Weights of a small transformer language model.
Training: a variant of SOAP for these matrices, 143M tokens, 4368 steps.
Each number is 128 + 32 x the weight over the matrix's rms, rounded and kept within 0 to 255. Layers, rows and columns count from 0. Numbers have three digits each.

# layer 6 MLP down (transposed), 256x96, rms 0.272, rows 57-105, columns 0-95
131177132117128087146095053117158212085119209077121117114129110124129201157124153122139096126166123136190144083176150147119047115137101158114105135117124156203123116122155106081057097080113117181167153113124082170061117110113078135097160048147122064158158148144148113134104095155051168113
182127105169165141061116172094115083163129135110082114204110112110108145127147174104097140114138121146137105130122109146084085125172125146122188115118124127084137100130112151108107098158161191156134150126153129218192073111093135098125157163150128163122113086123138098135153167161102068057
111162130136179146157143060145098149155117130151148131152096102112172139071091159161081097099102163106140121123115152104079106100191122152088074077113102124137131141150062100148052128123120127100136119154197115119065102082188154151149152038108216146167120114059193122121108136136146119140
144116140120110123161107123050144130133113111130119082188149115155164122128154143129143138112121179115101081191103143139183058123109105111146173136123162097136162151155161138160086117153145127107103134124155170177106120151135107159126136130126060119181074156140120136144172141109109127124
057091101088103164103143128114139112109140198188086122139164091161101207066056082123137160157130132137165175114149150167115137150124138098175197125062118138097098109122129149124067157141145092106081107122115155113099151105145160187122077120165096157122146132110119108128091173107170162189
107097105179113112112131103134098088137155093119132112158103159115136172083099172131108117206094135138097112136100145154076136119117115139164132168108096165141099161127109157141126126193157169121138210163087172117122121123153191111096109116114095195180137114150089134105133135152112156118
143142112159158116141057125134098090134114065141160108170175119169144152153119117112145114143095188121117139163117112161098045193161141083163193158096153113055138149172165142111154113139111123142087138172063107116092129099158108093091103124138085182102153132090158165099137100122138171130
077131140111138092151144140121188095117142145091128132175173136147154129116082074149103162157155128223173176091165150147141080131068134169101126168121097157158145134147126172122133169174130168103153086137101145140148112075182140130139124188134193151154192130163071128120129121141144139101
105118154156148131188127153149116044161140134055059161125123143118132092103140132213115122209120124167129130174156134109192145139130147147158101117160170208150058153136104141155066126125104155140186147126043101115158157162101166159163144209145143144093100140125140079081092097092129073145
116110106094072116141156081143105081142079102068122159147102142170141116133123093111145105114063185156113164152132128197143156156193145120102118092131164156116127143095184138138170158132169074093126117165123087213148138138109138136188164142075159120110117128112108140116096077124131155087
121115170096155140151149037136174119086149127127138096158118123150110145125114045078138131146129153073137140078153117109198058148177148187154137146108075065126166080107129082100137113112108133137196148175093154224127112064154071136137132124116165113102176127068131148100110128169086126155
088156140183047111112130177155106201065173176152089146178133098104170145156138063139071150085098140163114135124082089091065067127190090052134177128122109160088118140136170101091150142095098160137134137141101150167124158075138080108135121199162141085152142132144193128109112144138137153135
158157103188080133112119084104108146117177051158072112173127131070090141171089069131124126115098158146118113154124097156182200157124092144109059102131152128145169084148160188105135135153167133099109084062065117095165133200153091109095123115116191114076111197126136197123112141104180135131
121131065152094117212160063183124122080132154117147100124076188141121126108125148092138098151110107164120170116098189111112097128162173133171146172113129103109150150130169126108137126099135182108142080163160157066113091105078142179132106120113194103143134131197123108142098101139103135109
126111125098089120047160132129123135044090148142095190113130178146119057139108119143111136123201118143106122185150084129114174161126157124159143131188135135134121149147095129162082112119136092162152130157193120158165113142081154107126142086092170161091121139113135136085145129096153116136
168174208143120101053127161168147124136128119139068131164114120137113121099077156120129100088114098113092150088116147125093145165196138153142140137130140121158138074123078102115164122127138102101122116143093108157119135098124125099187095120119120144130148109180069119155129084116183146160
154115132134123111196098123167097150156101132167162080115071183099176093113114216111116105156201091111115133142079122110139085059117121149100102125164157110161112134108118090165138130119149096083159104170092101152141128201112153118067089127156111180199156084153116092062165155121132123080
104175201103143097123077110140205217138167078140151133186155117087144141143124127115078112123143147167106096173138104146140111150088121135134108174112110115117108138156122133142123182089138120079112163145078168178143130128142129122133072101109180181162160076098109076157109214104103118129
090124152140103150068199110075126120130160116109181145163087093152102102168143099133137100159168135168172120176074148110164139085107107157181119114133148122152133156091128102145126128060099072104161158181181165156183121129118120085173137137149071102199174136153157108159157128161161146200
101129165118158133156088116158180130126128136108153119131130131153183108124136136147105093074114137122144129083119097148181101128097157138099118106111109157100153095087118111098146124086096140142067089104170114129092158042103118106077137119124115099158190117150132188164163087097114092077
108079082123089163169101072103179086130127076076136093123145161126110172137169136136136160177150122066112125065100148143172114128180093126152101157109143142066105194133143108091115117098207090101103128142108177155109080135143118099115144108043095138070121097124069106148164131151190134175
078186149105171103161148087212120135143141154129113181088163139156106076134124087195191131131135086156135108104059088132037166135149118130176164130089128147118100116122107103074122137095134112131056170157100136079095070105181089176196118105147115135090070137086164086201130138157181144145
104119163162127078125077127170124120135103138160067088114093137136041141206107165126130105126100105061108115104141133076125102123086150081161103093101153101160112104104122100134154162082099124162119129080134133109077135107117169184170137137136188134166155157082116173139096114118104140166
126132134052118128122141097086083138148128119147081136133100164174110194153095078177081119143141089062153166146128171172119164163115191109080115146151168145123142127143153153199186117133132125108137123140189151237118119108105098126155130078169147086153094173053195129099142141139105142131
169121143127091102147166162137130096116107059142165172147162164204144116150062190168133079073138085151125106093099164094131104145089145161135138178144107123105159104162138085147115089167112167103192124123110163159129157156106108130104069143129126200114079052179150112087171119103119076098
080118109118089111143105118118106102097135125145096107151174093180142127178124112133094162107103088061163161129072135118124138080141156128145111124140110132048103094132129141145114113177128106172103130116255147143143115052147125111141141102110126200123211174140095136167125132167102128073
183071122122132183111117131117074097101118147187119124098110128139092127117153143119148146131144136142113094083115094172108154103129114171169084127100124150043122149129103164157093172127073221129052087097077129138107126114125143133117128146178109117179093220166121072129100125158131144184
092126141150097132149179213097093083120142137073112158115098189132159110075109105141141222176094081159190160099124155123133155129153081124189129156167121090076156098087098117143190183121123167100152255124106122092135138148103157174096182103093192168130065129168093156116115171097157075179
205174090125102144057156118128106149077153122168162108146148074121126115168131125178153142125150130122155089074158131125094149132180083091154150136138191129110125117150114107096107143120123149129104062102126109115195065113110166128163151153100171133148146174113156147100153108165087152123
111129129170135135137118177105133121125164073081111093146062128181135096139187124102136117106140176048194117135124102149141122149122171070100122141143172147131140212088118156130149078157109164160114163071225070157167072144152116070142152133116108145082151116112130194101118095122097123088
111110099132124160144134086114105146112158131054148123125129131115087143120142135152105110144112146117172156154130127118052182169116143126135156125124117139077089153128125190119085135151111150092143164140180120106134114130105126036109151143135141189093137083102114118100076154150110169090
108082147148143130122147137133138107126191109138154177179134126156117096129154150098153074161149129156146095152147143101138078153127085142180119141101129186127104126066091134147127119149130159112123199133136107146122141102112136193067096098106178123155127094150129124109142097090073092037
141089087182122155099183107130118133154123113178165107123114134155175162094147122112143137122122152112120120081100180111081121169132112077131156142141139117052139056084179164176060149169117110148154124122173147115137094102167101089136151155116048129160130167162145142176110138100094121152
106124108090102077148084117080149200124140143081153099136096127090117169191183101124161173098119138149110134098123050090142156136135157147151137104121084106108132088080133172134087049133143154105140098107120113091109103106068138203141128124130103089120116177120129157086108110134168108095
107087132114173118045083083100081150168116127131101177099137131134092106111129108108114192154136096098138090156095154139084120101059124112136151139114163084089079157159133107118088108117098132127100133136098084180132141135117073091087158115117087114156137191114041079134076134171155124107
089129119116131097176090113156130122118084082134156095100139147082110120129086096093098107120120112090122107075109115122143124154134120107146085150134202095139117141166142140106098152155171155105127107117074129187150111128144086116092141127105129131123078132092095020107112131059179105090
107093084130143096142151115147104112162139160142183086186132098094183183123104155100126124155137112110166144086103099135108095123080107139087135165111099108122110141140138074138187204163125159130141176177135157046110063122144085096155099173172078116151085082122045143164175174128142130134
161111156120115173142126090131131133139098129142167129186070091136122151153097168086124079076110091088138084114108092097123109098130117108087178107181193184190117086125115073147175153152085086107129135119082068208138163153105104117121126114119179109160158095175143172101110156153100130152
129137150152177149095122107159080113137145139102074111152124100159153169140178165147134125107132131124177101116113156107079175153115143166158170125119150146135147120124153096162167144124145141141148096144126119116158140100116125174138070155172121152112081174149110127118119161159153130227
136090084106201154172153120112149148144124151111135045037060132138119171087134186106187114170097103144132114158189218169077113097103149199140150128054158157132153146137147118105057088157140124107106105104091125139138102126119099154180084223108166114178097175133092135146146140176150119124
122185110140044172171140119166114124103140176145156165095138158104129070174155090162120150077118159153176134145108183109143108130177137086144074167176155147163128117134165172089054095173201154177119084134087168095074176150076177146108090115136047094062131115164134232044136143139144110128
123161121144143099151153140167156147107096130090163132124184132076121117150107171076130117129133166197126084085131103098108092080162158165059147160155139115146179190116178134151104104050115131175106165194143131202148121124152084129064161118157160163151174100129126195143151122165121120166
087080136172122151152093145103148091179124176152099122129083165103139180131090152084175084143188124124126156090097152108127103100163094137109104093135114140127106176188158178169212140132172104146154122133126116142136175191120179111128154122104062171146131144102183109125137133096101134166
126150131146106153182065120154129127137118149056076065086130145097143129101141150084106076133130124134098109124171106102110138099166180149178143173161151078161131139149096138106141160110099122139219136177138120063154071097129183194060094143122165117145179127087095126107148094136145145098
145136156114120099092076152152080128135157133098130161080091112102111091092069119133140171177112118129099107189154124142106077155151107178202158174119142122108171138134117157172160160152122099160107124097190110100136130115163101171118165166121135102079098200117108085130109140175138192163
155178159183114140093137172117153101130101161115100112134094124119101141102104134088136146163130085088121216120119115099111177114142118158164122105161168096136119117120083166141088164131098107125218099131159145171156131139139124103139128044145163138155164112107135137097151108180126138116
140115162165126100116113141141141126133096090140092130149160192148151066137145054178117135198143148151168147092148123084154106124089187068099126117126114119138103112097126134158158128162116136162124104125158144149151060149114095107153182144143081141087123172141063097116087119115040093127
096138177142080107148090125138143153127144172114098139126111104145123112077131145088093123070121161062085190122155130123122076164110117095196175155159145083150133149151141125087090102150131168153089116158095117166153149089155142104161096118154147117121135078147114130136101088138115143155
106093115127107178102116078126109144115133096113100126087095146126099210116138095153083164138078132131107105139139087121051122113104060148136194086172145139086134158103121127150109126157109097177165145163142098184167126090118098118123161204133147120129112149121111107135131140134071080092
# layer 6 MLP gate, 256x96, rms 0.273, rows 58-105, columns 0-95
145111078158109150129108169113079066149151149172095150127152077131080161071138113124090109151139127144183125125154127151167087140200103170119164101139111127064147125127103078100118114146137200173111152105153100129160083116110112122090146143155139129132118064116143041121120182125092087119
149101133115183144052122184180138166095151085122174114110127101172110080179117128182179110086146137136151149144103122056130100129132117173155117124166114139117090129040122141110107180107110128135086119054197183175177143104125138161057149090175074126141093123145179166148142141108127156170
077128068105124091078109082101127103172144137065110078093120161126150155096141120067071109137128144101125176130102116092147088108139139117155126130096108147116108140156169127080136142099112124123116123131051130182124127129153178142107099161117145131130118154131092077097163094124109124109
099134164150094148116176119162125193148182151163163097124170118095161162119109112154119107159184170131167093066140121150098110161151143131150168117171161080123112137080215139118099099089104068097133097029099132112136126120116156107134140169135109115078073162128085156117161112069120167167
154117103135155076085101099110190095164120217105128166113141132100177116139150179165116118138191142134073142148082131111078113115110158206158111166162140135130112146092113127105151105087129175106067116155110097138155130120142140110111154117157144170104156090152134038168197147100112140161
153103109090136092063131150102114112072160103140159063115106181131157079134146074129104185080119178176172145074142171031143145127147080107112164176162109160193171129058195152103081148180103086142201115065144167126144154122140116156112091143137096144152158109132131144170121138107122145178
155128136130106146170105185081097046147124100124150102212131151075141121132070192134156119112087102127137123183117190137195101124127064162088127070090163142151133165113163144151116090092149158121087168089142125186141171124086172168091144159107108152099066153151201127109141103143074082131
117201132191129160107120078107124210150117119154163141149131194197135138190120217196129076087195138111128125095134099171051066164142178162113158119097171077195133155121048122085157154204142155123087103191142097143127088127129126115130125134160175098135085157141118201172168184202151143126
152048051079112137122124125139098115168075093129129109118096129165142103126165118109092098066164093172140162093109137153141170132127108097109134093110159131130099107131166130171143179099170109133074100147121133129118106097136123095139132114109050109092121123117138147152163138143079108144
133118145097124090130105184083092128182155159164083090156167042085180092125145104140101166179171039187145158093156138079144111106086075157153077101163121126178124118074146136130145138174154156131059081115184156136102150146160065123128150136090123053107134090170165124118136164166146136078
175131155066106226130090116128105141109159147159153112103128094149143134123069157119183138143110102077142092078071162072088127107115153150154161067093126170133122110115114210142236098165175128133067127092119125096105115137119152168149118146177136128090126184090190166118131135095157132087
133065113145153156142097142141126144101121069207143122058166113093120108114203126136128111161159123097153129170146164135170162165063080108142144117163162170140136137120191078089090123137133156125124089118159096122154108116116140111148143100089112185149087122156176185157148110139101097184
131157117119130113139116149061071144123103200124117098139111136139174103164107113176132165087152112138151092077140151135111099169204117106106142101101076108172066101116175155089186144147105143155084154106150098154143151174116142100128141114146095143073091091095128138067151152102111146153
142212167089150168168079161121113166156085102098131101148138142127140104086154152119151214129127120117181103094120148144200100123172131174087108110125146140061154165056114121065159119108153147147175151099101102072145101147144104193154072186167096117121134123103119107153165096135113113136
148128161101141134135156150130110138140118179145196105168153121101160148157150162106187124088055150096097139121149149103135138183107132116161129131101136150088170168115104096126153101080117111132151167099181089123185146136118093182096099106096152134139128102087096171105083103110149140081
141141094132179160098065155124134160182098130143158076083069115122153116124121127117079085126177052049146148092080162070128113073132075162102168146141147144129084144111108089116116100129126101086160089182057115083102107106149180143119078087147118135118096139104126181102181121155145148122
156165073055138112076089132130108134183129149118114058102124155116165137144155142111161133093133122138115195161170157157135137146137122095116104172168167160150167116079074162168075079147056099111096100173138196061081135187134140143080083152097125120119157090162128213121081159153167098105
109101125125107194106096116133182093121146081072153115085161148121128135134059132178122117154170162122106157102127099099187141140132113148137206180101120150102163119129174143144126088124164148179135200088122132060105118119160119167191104201181116137153171136135131125167133095151118156059
098150104159093140127110113106117109126157144134124128091085150125157141080109112137091076154110165123147134099152102162137130094116162161108108105076107110119126124144101162163122188079169109188110027099124090125106121118120133120125105083184117101087081067089112181173151142129146204157
170162148166185114113126184107061144168186158124097122095076149192124111061107124084116110142109170157129130174096159140122108131098148101117139112134121127150093120135112183114118128164116173190170141110119077167184121153119111136054166125118139073144152101156219170077150174071052165162
146098191153197129029155027132157110145147117170109199133139153072126159149173078114181167093141177182111086120123143156131101089106145122100138095109082100096128118183081097083184063164110125171195128110190095170207100124125058105127169177121109057108111162128160118155137168139099121152
143133173077156156142127096148121189138126165118143082132168106108110140094086123075128181121148172198078092117151059154128093172086115129115147129119116095170088125111112109139197129133104147109171090104090172145178057157135110131177123138166048134119097094153144120072129168118093147150
100089149133095056173124141108079101125198151165144103178049160163088177108154126174120118090139157137098214092115137092092148099160190101126112085157102154150162159151134132110137183186111146112118070106178107156086126134154129153079108145160076069075143147157136162174197164171146113165
151095126143078145131109121143061192149122123186155152113129121145158120143117189123112103104072122123116092134070126127160145117130123107139203093150092130112140084118083157161167144072128106150183147121153091124109129123159134177102121132125103101179102107144216166145152097119133147122
118112125150151085126138122165097139092197170144129125158183142182115163120130071105232065114121104188171109096102124138111083126120136221142072092166061123084101135134106144120081166087138120202138132095161155095155109094186163146104165170112131155109100104128080164098142144105156134142
051137128152114124134110070151087115138145139158095128054148161109123106084125105148120118113144116122138098098120157147073163075155114182177122154151112183153121147117090147147099124161110143168145128131145142135145165033115121099107181065148086122081111117175152137104132149145129109118
124147178082120095086127058160160101112149093092151127114132110123118130205112120123164084131136168119109130072141145143143029055103103145088166167133109104188180195129141151111123107122114138114106111125118108141104179128088117115080061136141105082155105168131202101119154130133180120102
097146111144116105104148124088108149125152137159111095121204129171103106116151163144104089120158156154135133157089148116222122121073120081157107158199207130124092173100098192145127151108164138110196113155117121125137143173148110090133141087088100113183068113125104123118119140091159087164
085068125114172151110136183101100162142129163171155110180100175149098146139171126170103122119119137133216112095140154149154167136134115154157150143156149118109160173115110055091090096115134115137156072130156191150193193075140120149134083121120081150106055189187162107153161073168139106097
149121154175131094121101076150102137091173129152121124116112176146146132109142127144143181171140084105103143142122134110121116142132118084148125118103108142075147094167153084150177128095137121096160106105132137130143181121087130205119104160109082120124102148136096093168133089127136137173
151107124131124211130116124126140159099167158111137078099174178104098094097186058170161108148172092082065092095151116172111086107093083172107152169129148139169133109108142146146122132139153092113157115135106171109137104117188140135076075167187104056135110106126149089132172168181150140121
089156147183135129100112079119054167073153086119162176119128087087188133141120129154157118028134134226101133068150109178119135160085239112139165129092138045137153174159130093153113140163084118153159103080112095122108119157191072143141174175122193128099139122123197182141091160107159154105
057120156109178101124178126142121161157130099118105114109148109139138152100104168125078103138130135129096147182062156152158145150135087155171176122159170146139127081143134101132147125135120113156243151155085125094185094112108161071091156124122100160132073131090147099085166123170136119121
160060085140159142083113151140093111113162132137136159134123197109117155163172118153176164176150145088127102187103152169128067152146158146157103119133144107127091216106138117060152138163145160087136087189104104172144150132130101151119139120127136171108185143172116112160125140050093110110
106130178188131101156127113125119106123133097128142130123128092136151133133096183105101147196115184118172108174124072077157138129119099142151154105127106105070113091090139108090131159178196107152181074109146079126116134185152102102195112138117088106084119084151180092174127133122130137121
036142080175137124151119132138078103117109121127135160043080170162162120068140133163103158098210152130161142111167112101189165094125128127115117106142102207130095146105152095094094137111193123120164101122153092116177130135089170206155121082173090164122096136102080160148121104152110087137
093110100145217047078079109064145138133183130104106136159146135111107121108139123141114104138193127121130132098168089147161104083101125135167158169118153046138126114107135102209127108082122105142098080092114105115050096101190147116163143162162074103117018114038097174172125107101131167140
159138144142093083126140127130133161135124114093147122143113156105150143134077126101179107128115168103146147110166102122120157114127110040169084129071156120136116127134140122122121093112128135143192102077128158138142095182150129159141120110159153107104111155151129080132140181118133079056
131141156158119156116098146154104086103159127083163124115093093153132165103161177187165163111155142169107109101095128113131171116185170163158127107132120112107200154094113173112111126129147081155088117128115076115144105078148170135124087129122122076094170156146151135175193117103116110087
177065172139120168114050168090146160128117098112204111119117120100147178150146199148172114141167074129149128105085173124099117115099105080150140124152158095164129125116123143123161089130111151148151134128141107104113074081173065057147099081135138119182131170138154132193149162129106127115
178152174086232137124092129117107131137111088143135104157134108177161205138046088142196119121169087157096098155132111117151123089135083162110118109114183176139143066022150117139103146141119072124201061125135168140107166132123125124103120176156096108148146133128172134089128161123109086097
162110172098164089153139094128123086134153090101099205131140081163142176102097134147136074125108177153159125123094143141129157143132142116151172120131123072135140168087098141152152107185159112151164144075131071129142134089161114127207112139090138142137122193088134115082132157107180186019
127107116106093135157088136131152105124118118112150082140163149110166147127112144093202041090150202143088222169148123128092100087168113142113131118197105087128118117152166117137080119113131086184137120140133145146150124126184151164104149121139168169075102157075124149062162122176164063058
157171197150124141161126143129163158141189150143079142114135145117141114105091167152165134161121123111143175078124195158125063148182107160144154181184100108119150162109164113148121175103166135091139137159135101134114176128122152096142127157144092162147139159169139169085181166088152147101
113063136166130061104141136084131130112148086115073096141140131115109077116109136153167097087082146098095130133146144125125066142092110149139148128157153128133078093115140129130128152121084156153108102113146162139173194159172153104145162116116119124145138150130108156109117126081147105115
102173190151137098088059088107081147133165108142146103143098157150134112131142152170142135098131161145127079045185132108087098142122146145196131134139174172094122152159135168110149149163085086125166143141081170120159131063117103179068087087174159139177141151193159105122130186130180093105
083136121104146113130152158099139166074102115116143108133109142152187124163163109105138137159151077115111138138085129154133073111107144129109140172123136173134118137106100072150111156070137130097150126084180190099055149172138142122184116156186144187135095139101184137172150120150151156153
133130080126153136113143163150122112150090186148146112186138122127136090149125114130152152153182151097125191159134166098173090112122198098116096148084077145185109074152173137092152131143136152103117072093131187148134089146146106156134118115144120122121130085151163141125148144143120137137
# layer 6 MLP up, 256x96, rms 0.284, rows 58-105, columns 0-95
131158157158115144115131145157157111162095150150184136151106106122124161112149107139087203131135141160132114131099140142109163133103138091091120152155133123120180119088156078169109120135117112137123134128163104115131200093128128159131125142165106049106100136144119146149145116155170187105
114116068164185159127119097092126109047163173124172179155063131162073151118098098149094094116080136086120113132174098114156089116153176082111081127168074103151118158124131183137141172126130141116100127101115104174122156116108031173139130083212144086117132182051131154081168073075122158146
114123127183159189084122115159104150155125171145126144083096164130143145182118120117108116159163112144163137097142103173128198131148149177035145109128120131139134116134101118179133104096116123137102115132112122074156110116137147143125193100124152155090179098118107110147133128100130133179
123121155165101119143132141122126101099085112080154121197180152122143093111130144101192203121092143144095177161120106138120130081179154044150108097115109117161088098111060139103195142138116183131101081112164134115069141139124082146141075146144060065157093089149142125077146146159087148130
131141147111128133112092143081154087108097064114168152117158114105114139116151077135178103103122125100142125147116123139140155148149102075102177094158145094148137128101120149149127144085105153152089045164149117112122116100108203109113150137134119071086159107137126120165051144067150113092
135004074136128125081116168096100088185119136098179120135096134118111124128164106167089103092192101228101164120102150061145150065163104119103088138092069166105180093122205110118095190138111126145096124143126137093128132116153156115161131153164134114138136076128100073168118110155075078161
131108139162175188132156101177071134125100153122130161088095150093146145162195182122125125178152146091151091164182132156083136148160113113133212154130135138088152091134122153125147126148174138148092135196151108072107194150078155096139121096149193176113148153145094128118104128077127114172
145162114127183191225149153144098196130102103131158095072167060161108117138085142119143145144031073076119078166116108088104082125107095095085155170155123141099122138128132185102185134152137138137197136177064152100198152201126173148102114111140107161134124156065169122169149088173110087087
140129104082132176149076106105167147121113105118183137153131100159122104074141125140043153105126152137174115108152122141097199157144111109148139106105181099112150142123162155163077187139159072157106145149166145120131116115137144119112135138163133114079149134101082121174133145193129160183
095108130156123094106113109127151175123155174113096106075154143055143181167191114147214145135104086050174113125113148153107044195094073124115096134153139128087100167135152114113118111111191139124137160189078106120130106061131142122058172112146159139141134106143142161142116173109111097100
051119130186165155147125107201063178098165179139192157180127129142128103135148158083147143136145142118077125120114100089101121125206150099058179164177103146196135113160175132060131169176122171091178095130088125175120168064072095100125121107125167149103142143121125176141146137157144103144
189124108137128147212093128114173128053117151198149072142091101186082106122076098122155163135098149085164137126099143115070175125139124150176128115120158043149129149134135148163078170184133113067131122139090134148109131186192104098096098171086185168083147123084171118101128178140139130124
164104100124165166123155085095103096140119096093121155097177103084148086107148076159105145157079134136134072118111161148079092183174117142104189127117146102131200135126098114099084095146168112145142195151145178109117147134113160158186091133131140153125184065143178141123147095090128141113
124089094144141127112132119136152109110115105144124090088127126092126170128130113142167147091109178150131163148093202141114148086095128117152087123094105124170147106102113143184070107141131197057112096045108075133113128131111113118134053163085156121123145080143100115147136115105083193132
101144200097115102184144076160126118149131124124118161148115113131110158078103122166176127115127109058094091132125112084123108125139163138174185146107127147112087104129106112130190120138162103105187122092146094119072088123096121085166190108111106111095164152186153139138095162106126114139
038152102177147204080150124104111135136163139154078165161134129187169173123118091107107112076125206095082159120154111143136123109111139159176130124151114171130148173182153129127118110159173102132103164151183144104122106101175138114124154128077188143107100105114136125113114149114140073145
200052114097136120147108141114086122167148110120137076107188152097134137182213173203130125126058075153159118163100126153126105159168125106128101148119117160102164055086135060138159172116151159106115153128153094129115114146126150110143099171142171179115081123167177218093111112089135107117
090127135124086121127126111149219108148128107122150129136150129139119143102143135107157084160113103117058121165128145190110054115113103151135133192169181132127130121132112094073140099138098113106221181086121226043119126131099186115159127123151174097094090090141127111151110126143114128139
120145152070139155111088149103127121093104093109117119108035131101101069103091126170110142170137122155163133146065107065092161112119118088112129156132131083102081123165148135148144101136114089131149082138093094111145087188128097131110152096091100143111118168115117074073119164150145141142
087107096163074140173151207134067144150208096121127120122164145140143121139162122174085089169095145153060139156103105192135117153127196083112111123150092096138130156117111110153133205134085155131124109111090183163170161117079151176198178142137138165108131143095136134179130127105078068075
070144057158171104143139170085066174130154158098033127128082162129153094125072161121153095108136134138109198158087146126155182127149139164157192103106104118127140180173068066096199102210137156072159162113217136147100090179201120132102116140116145162124127171120101136042070195132095122153
145143106121157141122123198189154133158161104138075179105110110147215136125146141125121139145146139136094143156192127189144116130120105062047135139142108056134127093140150085173106091213109147145141126132136100138185166091137127135140111090135141138092120109159136126194156144145090143119
143097107113134141144112080137102144122146115126130132144118113161111140135124116125113109095119151136204170138131158164114154145118212157065107173122095155189115147075125106116142141143138103093103162130128112201104137110136115095156084095035118154166170165127201107100051142138133165140
107108135113126131146117122122088083153092139159146139121157101178119087049101140170145138095184142099066076145143118116207126158152080151139167172170157139145169088080136073093160092118150147161109123098108134193133055168162181136174134122174150075171087118117155112126148089143133114159
030089140094123152132058165161120118120139141152127158077115162094117176120180153124116134112125108155160078111128119114098087192080102089120114197136126104126143092108098037144101171151102125070099159145080103143071162184088137109115131168111112112178102095095162135146134140156112148174
193115175153151151121126077163120076156115117090152175128073116175037148126069162175114142113123105173122175071101099127091149113149157136155112119063109145147110135111068151080097143139128119121136153100132135141126088158188227120157102105162105072133085126150103124094145154122082107152
086097115210154096166201139151100136126100095140080087154091102145113113132075137106107124088104096211166116172129130052172108150127106106055127116135136175165108137108170102130103096128116150150135090179104094123136096205191148016160142142096117170108133104096068114133161117060144100145
149126128053086065172121089168098093110124149156158120200130148143146184118149088116092100137172105100134164106145104099012121125128160147145174117134091155119148116157169067144116156111097151153096151148109154164128173118098090136120091114119093133110119137100111083115083167159167128156
133089092145102150099152129140146111170153085157123074055129152127180114126219140121120184140096105072139128167134097138147117145139089113147113124110104147137089153217162165107136084104072083164068160082143089131121112065137114131113167195135184101128116096119145181079193105148147036072
122135183142105124081182125087140136136120068070141131097183136151140142077121124129131139093100140175179144147158152142116108142114129106158138098148107116152165139062094148128135104200099122107150130111099099132103131100081132086100108153176127137208173135135120160139140149094123149112
129167168181063153131107144160129099048099138167120133075143086073155102132109100110171126134200133112146103126134140172153132152108209032136126087177168167049098157148112152125134100167153157170125085141120119078196146170119092140123140138107102130126130138114100134140137171131164126157
088165163121053082110154151178162137106148151163195131084142064085071175105156176122128107150105122125111079067084207130144115187103145128114123162100142066173158102135090121135153093077126161093133086172116106165126193104077154202129157157116085136078130108100125168074138157173145166162
135158111145138135114158144177074137166139166123109190134090211116126199140165126154118145128191141173108174082140124155132139143115163127150115203125078141118139090075124167125085140136114112167098104156073060130147175113097133116136170186142120144140139101154120090099111124120087127146
154120173098115125143169172151138104062177098162153085156134053095108138155136162065160150098098164154157119170149105088164118147177128165177128082140136142123168104056190134149105141133114136118123091064128188112136129142133120139157074164086154106100142099098203102098132120099091089104
149089116107133144111056141117096148128172139123142107094122159072124143166041127118201091115141122143105108106097141117100163154138164142098091149115095106127105092114154163152129150161179156170110159099132128167115162087156111138122068119155087082184217122065119109116148121128145118108
184125151181141072100157124131180157121111104040085091112096164136089071179164126118100155120112136165142091107102199173179117095167145099141172101107188119099141123075162141138119114087092171182099168113120135146139100111142140111114104116146083175178199126152163148122149102082159170087
127178114176132135193125126113110170137118084114144114148112097106109165074152178152156151163121144127141057126099145131142158165127117116062139110123122169209111114158132060123172116132158091141134070113065107130143212147124086086117141166189138106113141104149123094105179153122152118147
131117130124096118071131096177096117174173177113079140091117149127091113115138083126103068145099113136104148113125111115173091127133154126151126112154201102124156142111172090191151160100138177126148164134108095112127121124090126107121144083124106135151176122127096118138091120112061153167
050071134047118140110145103108180076135205099127116109105115103103176148109082118143099078091163058098106103095169113073124122063101104194234143110104084179188126158150150195130104104148118157128096159171134168125173124125110158117135095093102093106085100155136089130168087129163080091173
097170095076132133175230065177172146109092195039106107130129078108131099099138118152149056120136154117154130160152129060142145099150107078106139126165122149095140146066086151132136129152104134144061126181104154188146163210095139161133141144089183113131113107182076114082169171126136121117
121106175165114091133131127127092148118154090104136168151156112163067167171164114149198094166145103143142151078109098159193104114136127145149142024142186165186122148144131171138109094133119112089129085085064175118134148083070127138100124164139125162167094167148210064134138138093095111118
103156110114135164176130104151164108068109116143110116122089144144152141150171121090088153159117090110148162125121119108164136139111148105142149181108092186176082175145184060161146101084155132106123099121121167166117135133137087098161126123189080134088086106147182122149129138079171074181
182119164098093137147129135174097098130180135127124088105120169173070143126132092108158097129066166183148197170174102141110108125130134140124144148078099115072147056112122084163131142063098155120155148133124170133169111154195121095158135139183141080135126145145118109136076105133118151074
160085112127051155091109130148068121168097121122120152134115124127105154178125105079119128132129119119077098146106128156121163173130126135107110103069076150114131083182152076122111106166119122106102171148145180167115098132123111184160122096122106116131153116091092142137125051122130146087
144152088120177079069116132128129122125139117123134107130155155124100119114102106138113164098132112089140081159126104104183106144143131153176122111148138185117107114142179094136171146156112130102114148151128179130106162148158143166135112126136121171125143139205132141133149150161118204093
164161100130074083076033133134153157146148128179158134156151101123146126142142105126157127126111124081171166079137140175106136080078162092125105101108088092171102116149153165106130108163019039135128116129073164156135121098149140070128192140125153121153089072176126135123152151133135114095
115186106148137175123125110086146212196158123092162122147166151105112127149112093161149157154127099203136162147077140163137178110102165121148174120091127134131098171166145134192178144142147108118151138155119108117126126109150125155147107090132194154154135153120137132152150112096123088144
135120092172102112131125146185140109156140143092095128100137143109168105161177143087133113171121123152091131164081148162170093159088151125138116155102134100124086138138119124145152163119141165117154115118109125091113118092117130137142144133121084110077090090147161146062055141136087120131